config = dict(
    norm='rmsnorm',
    qk_norm=False,
    attn_scale=0.177,
    optimizer='adam_atan2',
)
Each number is 50 + 15 x the weight over its row's rms, rounded and kept within 0 to 99. Layers, rows and columns count from 0. The size before them is the row's rms in percent of the matrix's.

# up: layer 3 MLP up, 512x192, rms 0.0885, rows 344-354, columns 0-95
# down: layer 3 MLP down (transposed), 512x192, rms 0.0812, rows 344-354, columns 0-95
# gate: layer 3 MLP gate, 512x192, rms 0.0965, rows 345-355, columns 0-95
up344 098:55 60 29 40 29 99 47 32 43 45 54 44 34 38 56 45 52 79 46 49 36 63 45 38 36 25 88 36 47 76 54 54 43 57 59 53 41 43 60 55 56 46 45 40 71 40 43 39 47 55 59 59 61 69 46 32 62 24 43 47 25 59 41 65 28 48 48 45 70 47 31 42 49 23 40 33 36 66 60 80 34 52 56 62 45 55 85 81 66 53 64 74 64 28 18 41
down344 098:47 50 39 23 56 45 64 45 29 50 62 33 74 53 73 52 51 51 61 61 24 48 33 32 62 72 86 55 61 62 40 46 53 65 62 48 29 59 41 64 70 17 44 36 49 60 48 58 55 50 34 42 61 59 65 60 64 50 47 28 39 70 29 50 42 41 49 48 44 51 30 27 44 52 34 40 19 54 47 62 19 33 77 52 58 72 31 37 63 45 36 45 47 59 43 57
gate345 097:47 68 55 48 77 60 43 43 64 53 28 43 39 65 29 81 33 27 79 51 40 47 59 34 43 38 70 37 56 19 39 51 49 55 49 40 65 58 72 51 32 51 34 58 52 28 41 55 72 54 36 37 55 62 12 55 55 44 63 49 43 55 33 45 30 48 54 36 75 96 52 38 75 50 56 40 42 39 53 63 33 63 46 15 43 54 52 51 41 55 44 28 57 13 60 62
up345 097:33 62 54 21 49 38 49 79 52 50 55 38 58 62 63 15 58 81 31 44 56 31 58 71 39 66 37 44 53 41 60 12 68 50 32 59 46 54 47 30 61 55 37 49 55 61 39 37 82 39 51 65 43 47 43 66 66 43 58 55 37 34 75 45 39 79 38 47 59 51 68 43 43 36 60 52 61 69 56 42 63 79 41 77 38 54 36 54 31 87 31 47 55 80 82 42
down345 102:45 80 64 49 72 28 57 30 65 24 55 12 33 48 65 44 40 48 72 90 47 45 46 30 43 69 59 73 52 49 53 28 70 54 45 27 64 30 57 73 42 42 45 28 59 35 38 57 82 50 54 51 66 34 27 49 55 68 61 53 33 45 42 39 32 46 51 67 50 66 57 53 51 59 30 59 84 54 63 47 23 45 40 31 31 56 53 29 32 59 49 48 60 35 51 72
gate346 098:47 47 46 68 48 23 53 55 81 65 48 58 49 27 49 51 39 34 53 45 61 41 31 64 36 35 49 37 52 30 20 51 41 81 45 46 29 67 75 36 32 54 58 57 49 46 51 53 54 32 56 66 58 49 56 34 38 25 34 49 23 71 64 97 39 58 47 41 55 62 77 63 69 03 33 40 61 48 50 56 28 41 43 31 40 31 46 50 34 59 51 21 30 21 38 45
up346 099:69 41 32 44 29 74 68 48 30 18 85 22 13 42 40 79 52 57 80 56 24 62 62 41 61 38 55 39 54 52 67 59 61 30 38 56 58 54 57 62 68 44 43 61 56 29 35 49 52 41 27 50 68 62 59 72 62 86 47 59 56 61 47 30 88 57 34 34 64 39 50 25 72 44 48 81 38 36 53 54 55 52 45 44 35 47 74 52 71 38 50 21 59 46 40 66
down346 100:48 60 60 40 38 61 36 68 94 60 61 68 50 44 20 56 64 50 27 34 66 31 45 54 40 48 61 26 34 52 34 45 50 53 23 33 37 61 27 35 35 96 37 56 55 51 27 59 51 52 60 51 35 34 69 77 27 68 63 35 59 46 59 46 43 40 63 57 60 40 39 49 34 43 66 48 64 56 27 38 39 56 40 54 67 79 56 30 39 26 52 69 53 54 64 64
gate347 115:49 33 51 58 58 51 52 46 69 39 46 42 80 52 31 69 32 62 59 57 57 47 77 54 64 46 64 56 69 54 61 47 49 70 34 58 50 58 37 23 32 60 59 25 55 46 55 37 51 25 38 57 55 64 55 55 48 48 32 38 64 47 40 56 37 22 37 35 51 71 35 19 57 46 48 25 17 24 53 35 55 48 29 30 39 78 58 05 44 80 52 29 41 42 34 35
up347 106:55 38 62 70 39 35 57 52 50 33 27 31 48 47 36 42 55 67 57 32 73 19 42 75 43 50 51 37 53 37 34 27 35 71 26 59 27 49 30 26 64 46 41 35 31 37 49 33 48 33 49 57 53 48 47 21 67 66 26 43 39 45 65 73 31 38 15 58 31 68 56 37 25 31 45 56 35 38 47 56 60 69 47 49 37 62 39 44 53 77 73 49 35 33 16 38
down347 098:48 82 51 21 47 57 63 46 52 69 69 62 58 34 62 44 76 49 42 68 34 81 64 32 45 76 42 60 55 52 68 65 51 19 58 23 44 60 63 80 58 08 49 50 59 46 57 53 68 61 54 47 51 49 29 63 28 62 87 45 66 58 52 36 61 65 58 62 61 33 51 70 37 45 50 42 59 67 45 48 59 46 59 49 79 34 69 87 49 31 38 45 80 74 73 72
gate348 096:23 26 91 57 54 56 46 32 66 66 40 80 42 52 33 55 34 55 21 44 54 35 64 26 36 37 50 46 44 24 80 66 39 74 40 54 44 28 58 56 54 49 48 40 45 29 55 56 56 79 47 52 77 58 61 31 60 67 27 48 47 40 57 60 51 48 78 27 38 39 19 44 58 44 52 45 57 55 72 46 31 66 59 61 61 27 33 50 66 58 27 81 68 54 43 40
up348 093:49 54 22 37 27 17 25 65 54 32 66 09 58 44 66 55 36 39 81 34 60 54 53 62 56 43 60 25 35 66 35 17 47 29 52 57 14 48 68 36 42 48 49 63 56 52 49 56 42 55 46 56 58 44 50 76 61 20 54 33 46 67 60 47 60 65 53 57 41 58 51 42 52 13 52 41 40 56 37 39 66 62 46 62 28 60 35 35 15 17 66 41 64 32 71 62
down348 099:27 57 62 43 59 39 62 43 66 54 52 53 32 51 29 44 25 67 60 55 61 33 69 46 25 65 60 23 16 47 54 56 40 72 33 41 46 21 85 73 35 70 41 56 51 36 37 43 66 34 63 66 79 78 67 59 60 85 37 33 53 52 67 62 57 55 58 51 36 48 29 44 47 40 42 31 58 77 63 34 58 65 58 77 43 55 44 42 61 37 61 38 61 73 30 59
gate349 117:42 50 73 41 63 58 44 16 60 91 54 38 65 57 24 44 53 55 42 55 41 41 88 61 67 64 47 38 44 47 29 34 44 74 41 52 20 26 36 51 46 88 27 61 61 46 77 59 53 45 40 48 47 32 33 67 36 50 63 25 14 64 53 44 11 44 48 28 51 66 45 48 42 35 43 62 69 56 36 52 50 56 58 75 76 59 50 37 45 58 57 56 59 47 63 58
up349 102:68 41 47 48 51 70 40 15 67 77 66 48 59 35 46 54 73 47 64 51 53 41 55 56 23 58 75 33 37 47 64 42 48 40 54 26 46 32 50 53 54 51 48 64 38 35 70 33 56 20 44 64 48 46 68 37 46 53 83 62 46 60 32 57 54 60 45 19 37 37 59 31 73 45 66 46 48 62 38 60 26 77 46 29 36 53 56 45 52 41 76 60 79 31 31 64
down349 101:66 83 42 55 45 26 66 40 55 31 36 67 33 47 45 67 67 52 54 64 52 16 84 73 40 64 83 56 37 36 49 47 37 39 38 47 41 49 37 67 34 24 52 56 43 22 79 50 61 38 57 43 29 64 65 69 43 44 22 51 36 62 51 61 41 61 30 37 36 71 56 44 41 47 26 59 88 66 27 70 35 38 62 60 52 66 28 64 29 53 68 51 46 30 25 63
gate350 104:20 48 55 49 30 34 70 54 12 62 39 54 54 29 45 37 53 54 64 27 78 73 52 25 14 36 67 33 64 37 18 63 48 45 72 41 61 66 47 66 45 54 41 26 60 58 60 36 63 39 50 73 62 54 53 34 54 52 70 65 17 46 37 62 49 65 70 77 53 43 46 49 55 52 50 49 19 45 69 32 30 63 52 58 70 21 46 55 44 57 26 25 62 42 42 30
up350 101:67 29 57 42 64 77 42 59 60 30 23 50 40 64 58 39 37 54 40 71 84 53 53 29 64 52 30 39 51 29 77 34 49 52 13 79 64 52 59 27 73 48 49 30 46 44 48 34 66 54 48 78 68 60 45 54 60 55 47 24 43 79 57 73 41 41 69 69 25 64 62 68 78 54 31 30 78 60 59 65 68 58 59 55 68 53 53 47 63 36 58 41 42 23 55 30
down350 105:49 45 48 16 69 40 41 85 53 69 41 46 50 80 49 42 28 80 35 37 47 50 55 43 76 39 38 27 76 66 44 39 44 47 47 44 53 49 45 54 40 56 58 25 28 49 42 23 26 45 56 48 69 55 61 34 59 51 18 51 79 34 54 46 49 38 55 62 30 66 56 55 50 53 18 16 43 63 29 44 55 47 48 41 81 48 61 81 78 19 70 55 22 42 50 34
gate351 124:55 47 69 46 64 50 36 33 65 69 64 33 83 26 62 56 25 61 68 40 51 06 62 59 53 43 76 56 34 54 53 41 37 61 43 37 72 44 36 45 44 80 20 70 47 34 63 37 45 39 27 60 63 51 45 81 57 84 61 38 50 38 38 50 56 33 49 37 57 25 45 46 58 58 64 55 28 68 34 68 45 44 50 33 56 59 47 31 16 58 29 60 69 52 55 30
up351 097:42 60 59 63 60 50 53 24 42 47 57 28 29 46 53 48 43 51 30 29 37 38 74 53 61 46 29 38 54 48 43 44 56 67 50 61 65 45 91 36 60 41 65 54 38 49 65 65 15 58 38 80 72 46 21 60 40 51 40 00 66 57 62 34 36 73 34 39 41 44 53 54 54 34 53 26 37 28 35 36 71 42 22 58 56 40 46 27 55 43 32 21 28 60 35 86
down351 100:11 72 55 69 57 48 27 62 68 64 54 50 50 29 50 32 64 38 63 00 37 53 52 39 58 45 73 56 23 25 44 38 42 48 63 70 69 42 67 42 39 49 43 49 32 47 66 39 39 64 32 52 53 55 12 89 48 46 64 25 52 41 55 40 12 62 48 33 50 58 58 45 46 44 57 37 63 40 63 61 53 42 27 28 65 43 58 21 41 46 32 36 49 50 52 50
gate352 092:53 79 31 57 32 45 81 47 71 68 27 25 43 58 75 58 67 39 47 33 22 46 50 45 43 52 31 27 75 44 28 59 34 64 62 63 63 64 33 34 38 59 35 62 67 45 80 43 61 67 21 45 53 16 59 51 84 63 73 41 43 54 53 76 37 44 54 73 59 54 61 58 60 35 34 28 25 44 31 28 44 43 63 45 48 53 25 66 28 44 58 00 20 46 44 42
up352 100:61 73 57 55 40 52 49 52 45 19 56 55 52 51 35 26 73 33 59 52 80 42 53 78 34 33 54 44 53 62 61 30 29 52 49 37 74 53 29 47 36 40 32 41 55 54 38 57 52 42 41 54 42 72 75 59 28 15 56 40 46 34 43 17 70 62 26 37 67 58 52 10 60 46 62 19 41 53 56 45 36 39 37 63 72 63 52 62 33 43 32 49 44 72 49 41
down352 100:45 75 55 72 62 58 51 61 38 32 52 75 63 87 43 73 44 38 74 53 32 43 54 71 36 54 77 78 42 43 36 78 31 39 40 53 56 44 53 63 32 69 58 39 46 57 53 50 68 64 34 27 69 61 65 53 35 28 51 66 47 52 33 66 74 46 74 54 67 57 51 46 26 54 55 50 46 46 43 54 53 39 58 20 50 46 48 28 38 44 44 46 34 46 43 46
gate353 113:41 41 83 59 57 47 53 61 62 67 57 33 58 47 30 50 56 50 25 37 47 40 60 76 57 61 52 37 40 37 65 30 55 67 49 51 56 67 59 10 36 62 48 46 75 40 77 53 54 39 14 69 60 62 61 18 66 60 38 57 49 39 70 46 49 24 41 26 70 58 49 63 57 44 40 74 60 22 24 66 33 83 39 57 41 60 33 15 39 50 33 36 57 43 41 35
up353 108:42 31 82 59 56 37 57 81 31 52 59 50 55 28 39 79 61 72 47 34 94 43 45 58 55 47 64 55 50 50 74 55 40 67 50 62 29 66 48 48 49 43 51 47 43 48 82 42 79 42 19 64 59 79 55 38 80 45 67 54 68 26 51 55 29 42 05 62 66 61 69 44 50 51 43 68 68 37 73 41 45 62 47 57 41 34 53 36 34 27 25 39 81 50 39 35
down353 103:69 55 53 59 64 33 73 47 57 48 48 65 35 33 43 50 32 42 64 22 57 27 41 56 57 54 62 97 52 40 41 60 52 29 62 59 65 38 31 74 61 00 76 38 69 48 51 54 41 80 49 39 25 28 34 55 52 36 59 35 78 75 39 30 48 74 64 52 69 50 36 68 25 45 44 44 62 68 44 27 46 46 46 42 33 55 52 75 64 29 49 40 49 71 41 40
gate354 094:41 43 28 28 66 39 50 50 23 65 42 56 52 66 45 43 55 53 69 30 57 30 42 65 27 67 50 35 59 38 27 40 33 38 71 32 51 36 26 59 73 54 64 45 34 77 62 40 23 73 48 40 45 65 13 35 58 73 49 45 35 57 60 70 33 64 46 63 50 29 68 62 69 00 45 35 54 77 40 29 60 59 53 50 48 44 37 41 33 65 23 72 49 39 66 53
up354 099:54 74 66 53 40 34 56 38 45 44 40 56 50 64 48 34 48 66 45 39 46 68 51 18 45 61 26 56 50 56 76 63 31 34 76 52 55 57 71 35 22 42 35 57 38 43 32 59 67 58 39 46 40 56 56 31 88 48 32 45 79 48 26 55 14 50 62 57 60 50 44 44 40 80 61 61 59 55 54 54 14 42 60 66 58 47 59 66 47 58 40 52 56 29 00 33
down354 101:60 60 49 49 48 44 55 30 57 28 45 46 40 61 41 56 37 41 85 28 42 67 52 10 44 59 53 53 26 77 64 49 39 36 55 77 56 57 85 40 36 66 44 53 66 33 45 63 28 55 39 54 35 53 55 32 61 61 22 60 57 56 40 50 53 44 57 41 20 36 49 65 40 91 45 70 55 59 62 52 53 40 43 59 51 33 76 80 44 43 37 33 49 55 27 41
gate355 121:11 41 74 55 56 56 53 45 57 52 64 43 60 55 47 59 63 28 34 28 55 38 61 47 56 55 46 30 61 68 44 24 59 61 62 40 31 36 70 42 72 86 19 71 66 53 72 55 36 60 37 70 37 38 22 81 29 52 53 10 30 19 60 51 51 71 52 44 56 66 62 66 50 60 55 27 38 37 46 52 66 81 43 64 45 35 47 16 46 42 61 53 47 65 82 67